python train.py --num_attention_heads=4 --rope_theta=10000.0 --rope_fraction=1.0 --decay_shape="sqrt"
Each number is 200 + 40 x the weight over its row's rms, rounded and kept within 0 to 999. Layers, rows and columns count from 0. The size before them is the row's rms in percent of the matrix's.

# layer 8 MLP up, 320x192, rms 0.0652, rows 0-33, columns 0-95
110,216,176,195,240,150,228,246,220,182,203,249,163,183,255,191,175,223,184,188,195,172,243,131,212,292,165,203,224,251,152,220,182,148,193,199,231,119,285,203,212,219,247,212,220,158,208,191,234,194,279,247,169,287,222,189,240,164,213,162,193,290,202,224,209,232,178,130,215,73,257,191,190,241,196,178,246,223,233,235,182,126,117,237,213,249,194,132,235,175,164,211,288,176,162,206,184
096,203,228,217,206,267,199,172,88,239,205,253,275,139,179,187,162,183,218,214,138,203,304,177,143,281,159,261,190,278,178,248,188,179,186,132,181,271,192,193,230,150,219,212,174,110,240,195,157,219,223,177,223,177,250,159,228,162,211,171,219,246,226,215,197,195,231,170,206,265,208,197,183,218,112,240,201,153,247,211,165,169,210,195,216,223,174,190,168,182,178,156,140,192,208,217,191
100,172,197,142,250,211,191,178,267,284,256,183,199,134,208,186,228,235,137,164,206,153,242,189,223,260,253,108,198,141,186,223,242,231,238,161,213,256,129,251,192,179,261,242,177,182,213,267,159,171,171,173,202,239,209,175,192,189,263,212,283,211,191,224,220,250,250,182,134,187,199,240,189,226,237,196,228,309,274,133,144,218,242,160,168,259,174,194,205,223,233,191,190,132,204,163,257
086,199,238,200,157,248,174,185,255,230,205,224,259,196,161,146,262,195,234,164,209,220,196,143,169,136,258,132,131,208,269,261,177,182,175,265,230,228,269,230,115,256,212,196,192,188,125,183,164,221,158,187,88,244,244,182,185,181,237,206,126,189,146,207,207,256,193,180,158,199,265,178,177,203,224,146,213,214,181,247,188,230,229,116,220,214,215,154,244,217,172,216,200,248,194,282,198
102,221,185,248,211,176,164,187,177,190,291,169,191,150,197,185,166,184,162,133,225,236,213,215,268,275,276,209,229,213,234,231,213,159,161,190,152,270,183,173,212,79,234,193,194,123,259,302,168,113,212,246,209,191,218,168,226,181,237,258,216,190,221,194,187,293,184,174,200,248,247,189,224,131,226,234,189,214,212,203,161,146,163,147,236,145,184,176,244,175,212,237,200,158,254,145,307
096,228,224,222,188,137,180,201,117,197,231,180,170,190,193,186,134,209,211,185,140,204,218,171,158,241,170,281,235,190,213,213,183,194,236,152,187,167,200,110,174,211,174,164,186,206,168,127,175,237,138,205,144,239,222,178,196,212,170,165,148,182,174,202,292,217,229,199,192,193,180,203,201,132,266,168,224,274,150,180,210,191,274,227,177,236,150,250,170,153,238,136,185,177,169,217,274
099,138,106,237,200,229,173,184,185,208,174,125,145,177,180,205,170,187,233,194,199,240,241,188,321,195,131,142,203,224,186,165,184,129,229,211,254,162,109,234,222,203,207,222,176,152,222,250,246,190,218,195,236,134,149,208,258,277,186,156,254,239,188,141,186,220,249,191,220,120,215,199,207,133,161,191,223,170,190,185,176,215,199,169,161,193,169,222,250,278,110,243,229,207,231,121,224
096,237,140,299,147,256,215,197,220,211,177,277,175,164,138,185,144,218,227,188,221,180,177,204,181,193,161,187,237,240,200,159,203,262,221,220,223,123,195,298,187,197,193,241,170,196,250,146,178,165,157,232,156,187,214,201,175,133,176,216,212,201,220,221,159,235,173,263,215,222,204,170,220,202,210,129,217,209,184,193,151,216,206,155,222,268,207,173,223,70,215,229,197,251,295,210,248
097,127,168,239,191,198,144,186,178,195,108,170,253,295,254,225,260,210,211,227,214,162,165,165,179,272,214,226,212,114,168,290,222,245,115,153,221,80,259,239,265,231,175,213,131,175,259,184,120,185,244,192,205,220,150,161,206,252,199,179,199,226,163,164,237,217,192,253,213,190,249,198,177,185,261,216,187,235,222,197,224,147,184,153,215,206,255,241,184,274,200,173,289,187,202,196,155
104,173,275,204,218,200,239,267,128,263,172,306,169,182,194,185,228,227,169,169,221,169,145,239,168,216,234,199,155,218,231,161,242,217,275,166,229,244,187,214,232,187,127,184,220,224,202,205,230,188,202,179,207,205,127,205,237,189,211,226,241,188,160,260,195,156,143,191,280,137,248,167,190,183,232,219,272,137,204,154,269,169,220,172,195,205,198,121,166,212,145,249,205,153,175,176,178
095,159,213,176,220,161,271,196,141,208,190,167,193,241,151,176,218,201,119,207,248,203,122,139,165,184,220,252,124,234,200,209,200,207,177,264,181,196,121,219,139,197,177,221,257,224,184,152,168,179,229,287,142,254,231,150,224,136,218,228,271,227,210,201,256,236,152,205,180,255,190,184,222,198,202,188,252,208,182,213,206,283,289,115,175,241,186,287,189,150,182,197,127,220,287,204,245
106,186,223,180,210,132,176,184,100,199,264,225,236,193,175,216,136,226,213,150,179,174,298,179,167,266,246,225,235,221,199,252,201,217,200,225,238,221,115,157,246,255,247,149,202,243,196,206,247,186,176,185,260,181,195,153,234,234,225,216,235,277,163,294,205,230,106,134,226,218,138,196,240,236,232,149,210,225,175,200,243,234,190,194,235,203,188,155,110,258,136,243,200,200,184,176,156
099,195,197,187,256,188,141,204,203,194,230,238,184,145,186,174,190,201,192,251,307,157,176,226,223,239,111,253,227,167,102,206,170,199,258,185,180,214,181,144,127,184,130,93,251,234,174,213,205,249,174,223,238,259,212,172,192,177,186,215,165,153,222,240,169,291,288,273,204,219,121,213,169,217,213,172,211,177,198,213,134,140,261,219,184,240,280,158,189,149,186,236,179,194,267,209,204
094,258,176,181,181,201,147,229,237,204,181,213,159,178,222,251,196,199,221,163,163,175,252,215,238,198,244,249,114,231,92,171,167,191,81,242,202,187,216,187,254,250,226,195,128,232,162,184,216,213,227,156,208,227,129,222,214,204,210,237,183,247,255,265,217,207,137,164,181,246,206,191,232,278,220,158,199,210,177,232,223,181,215,206,158,237,230,206,159,111,194,211,265,278,113,202,267
094,164,224,162,261,257,156,184,226,172,204,152,152,196,189,199,176,214,165,147,133,214,225,108,245,148,214,195,244,126,234,226,177,236,155,155,177,220,238,191,207,171,195,203,182,291,181,268,134,266,238,187,222,195,137,278,205,242,226,189,164,236,163,234,172,194,256,219,220,237,264,165,223,130,213,172,210,206,157,117,197,225,225,199,230,201,231,205,144,184,269,212,247,279,168,256,225
092,150,170,219,210,114,276,193,244,266,224,223,244,245,169,183,133,198,232,252,195,198,194,210,245,201,170,156,174,197,148,187,269,249,221,245,189,232,151,263,118,130,194,246,230,192,264,151,144,225,280,237,212,219,161,196,167,148,217,275,164,234,273,255,205,196,224,227,149,203,135,169,173,170,173,292,186,263,149,168,252,159,151,245,195,92,216,182,205,170,200,157,191,192,235,211,125
107,183,205,199,186,207,292,175,243,178,187,214,207,186,189,268,225,175,248,241,140,130,188,179,280,181,199,145,229,231,239,286,224,200,134,202,207,219,208,162,240,239,218,226,218,259,175,165,247,257,231,188,192,191,184,275,165,156,194,250,245,183,257,173,259,200,231,190,206,148,163,272,292,258,201,277,185,195,198,157,217,243,162,152,149,196,195,186,151,198,224,161,240,188,213,266,169
104,209,216,189,169,195,171,228,222,193,147,184,145,228,195,175,162,189,170,271,212,198,157,156,186,148,249,227,194,198,191,173,193,217,110,181,204,183,193,225,160,208,97,216,220,204,215,207,206,239,170,189,195,117,230,284,228,217,154,203,195,228,239,225,181,222,138,186,214,215,255,199,125,190,170,149,153,279,221,185,196,179,220,234,237,164,263,209,153,112,189,142,210,161,263,136,214
099,205,176,273,179,187,164,186,236,198,215,179,180,178,235,189,132,205,239,161,197,146,171,194,172,159,238,203,325,276,242,227,190,228,165,134,216,166,190,222,193,237,139,211,211,248,186,241,156,272,207,173,164,179,240,212,223,205,236,205,184,197,135,253,208,175,170,232,232,197,151,192,203,241,185,243,193,178,193,194,213,268,184,279,114,207,240,157,153,166,201,216,237,189,186,211,157
105,179,216,167,229,137,202,217,207,220,117,152,248,262,186,112,159,182,188,219,187,150,222,173,179,218,211,246,146,219,181,257,179,230,196,259,249,176,171,193,181,225,132,236,177,183,152,239,172,273,160,203,215,265,211,153,161,236,151,141,180,205,195,207,198,158,157,184,224,183,172,221,221,266,167,117,206,239,225,181,249,234,188,234,200,194,174,136,180,215,200,167,153,272,199,200,134
093,278,177,218,275,254,219,187,272,224,181,341,200,227,167,229,194,188,189,226,196,113,157,238,137,261,274,222,229,170,222,284,122,228,157,226,191,189,222,204,156,257,265,231,167,192,165,182,165,296,239,220,195,151,170,162,306,260,124,120,234,136,229,184,175,212,190,221,194,226,185,192,175,227,249,206,124,225,202,245,212,215,190,188,203,168,169,236,204,156,198,192,169,233,170,213,205
096,244,244,218,215,147,221,216,244,216,171,210,185,267,206,260,175,222,81,203,154,166,189,161,202,174,188,260,197,168,239,172,240,183,139,201,226,203,195,279,204,247,162,227,174,225,171,255,247,234,268,225,167,220,185,228,179,106,192,211,213,200,177,232,185,204,231,201,174,215,145,202,251,238,179,212,227,211,252,165,203,160,158,151,141,145,198,166,165,260,198,176,217,252,165,167,138
104,198,188,227,160,215,175,293,274,159,176,113,183,190,178,173,180,167,197,159,224,216,157,265,186,160,227,164,178,199,209,197,239,148,204,161,139,192,165,201,175,270,225,227,158,256,203,229,194,189,197,195,200,163,175,154,187,223,214,289,185,129,270,129,171,150,188,195,185,207,182,172,230,194,180,170,170,179,306,291,220,240,175,209,157,257,222,235,209,154,289,222,175,214,239,218,236
096,205,119,215,168,220,181,147,247,195,251,148,182,229,228,218,153,240,177,201,215,241,175,162,183,230,235,225,212,278,123,218,194,177,175,176,269,252,204,214,155,206,201,203,224,172,250,132,213,193,199,217,219,255,245,155,115,234,260,241,214,237,240,263,219,168,171,180,167,266,198,225,224,143,187,259,194,147,199,228,216,174,217,267,228,252,206,270,198,235,184,236,196,225,257,235,135
099,269,159,258,165,131,240,177,146,220,216,232,229,147,185,152,204,222,224,168,262,230,144,206,161,137,253,201,161,258,181,206,231,172,199,191,240,212,188,242,207,194,270,205,168,181,199,178,189,319,115,234,187,153,234,174,129,199,234,120,204,241,210,206,198,234,174,184,202,224,203,208,185,286,167,252,194,189,193,221,234,165,199,300,240,284,180,235,205,228,197,231,190,167,199,251,163
099,182,161,167,205,216,262,180,287,178,194,207,262,269,185,207,200,198,161,188,217,273,243,146,176,245,144,189,252,231,143,99,248,219,271,229,231,171,203,204,242,228,85,205,219,155,235,186,223,231,145,228,207,183,257,210,181,209,133,122,226,174,207,286,192,181,306,185,215,172,137,201,227,172,187,198,124,229,201,253,208,186,160,226,182,174,186,172,183,194,279,117,180,255,229,220,166
102,225,212,224,243,225,201,215,220,186,246,190,229,216,114,234,166,186,240,218,203,245,266,227,244,190,252,144,218,247,253,187,236,197,184,152,240,158,179,248,148,167,139,141,196,231,253,192,200,185,211,242,217,230,221,229,175,229,228,196,248,171,169,157,198,184,192,219,182,192,276,181,227,153,301,194,161,176,209,153,201,152,239,149,79,154,223,195,180,171,162,180,184,194,175,159,164
106,230,123,174,85,215,219,268,190,208,218,151,172,187,152,206,237,173,241,288,210,167,225,171,202,195,215,163,218,193,185,149,164,283,220,148,196,175,174,160,149,274,159,135,180,212,244,217,195,227,187,206,199,197,195,266,189,233,174,138,195,276,225,195,244,273,208,206,234,140,229,181,217,194,210,205,155,187,160,193,206,196,133,209,200,206,248,249,211,170,237,220,169,197,156,125,149
099,191,165,260,214,237,203,231,210,166,188,181,190,212,164,261,239,196,190,254,191,223,230,181,260,183,141,167,178,263,124,132,199,162,160,275,175,240,201,181,130,164,213,263,217,206,144,228,193,268,186,217,244,215,261,250,191,241,230,195,155,195,209,196,177,173,143,192,227,210,126,216,231,244,253,250,173,156,230,241,229,205,175,196,230,267,186,214,208,143,270,243,238,198,253,216,223
100,128,189,219,248,190,270,224,284,207,171,222,275,219,171,157,206,212,253,225,256,170,206,178,242,250,184,211,197,152,201,280,189,175,255,267,221,224,166,177,195,223,191,148,217,191,193,189,228,197,166,195,173,221,164,138,161,310,214,257,240,279,152,271,214,198,247,235,138,226,217,225,237,243,184,93,190,154,181,227,134,175,289,224,141,288,99,220,241,239,159,197,190,159,184,232,163
101,220,126,176,185,158,218,173,276,228,194,132,175,128,171,128,111,233,233,191,161,190,201,230,140,287,239,228,184,181,198,194,174,219,171,168,143,261,158,193,211,189,232,200,243,258,216,207,218,182,157,195,169,208,181,283,194,167,181,240,290,293,165,172,228,257,309,232,211,181,181,223,166,184,206,155,176,216,208,186,223,176,199,132,163,159,184,231,196,188,251,267,193,224,158,217,196
095,155,211,193,252,271,235,192,204,253,181,283,248,243,188,204,200,230,170,220,249,154,162,146,239,205,273,201,194,270,203,266,137,178,173,196,215,229,138,242,205,168,195,203,195,195,164,229,219,270,234,185,239,242,246,182,220,137,186,184,229,146,255,241,209,168,182,253,195,166,220,266,134,298,299,252,217,186,165,244,200,161,203,222,198,221,167,186,147,175,235,242,220,154,221,218,151
096,174,146,144,226,201,198,199,195,180,228,273,221,192,194,253,222,228,267,138,224,206,154,176,277,163,153,203,261,191,197,185,232,204,234,181,252,264,142,258,243,236,197,164,182,201,197,129,193,170,171,199,201,228,194,164,199,195,196,206,267,199,193,214,187,177,247,210,170,198,161,202,225,130,206,173,194,205,169,204,202,222,206,230,242,248,256,289,196,168,216,206,222,206,301,255,232
101,148,259,263,268,217,158,160,226,185,197,241,235,190,168,169,236,220,166,254,220,160,166,207,237,201,228,168,202,184,147,212,234,275,258,201,185,203,284,220,179,206,261,213,217,139,193,167,162,194,164,235,140,160,200,167,257,168,171,242,243,258,122,208,158,212,173,206,271,271,211,205,144,282,148,193,196,127,205,235,137,236,152,184,184,160,215,202,176,292,198,164,224,152,247,143,155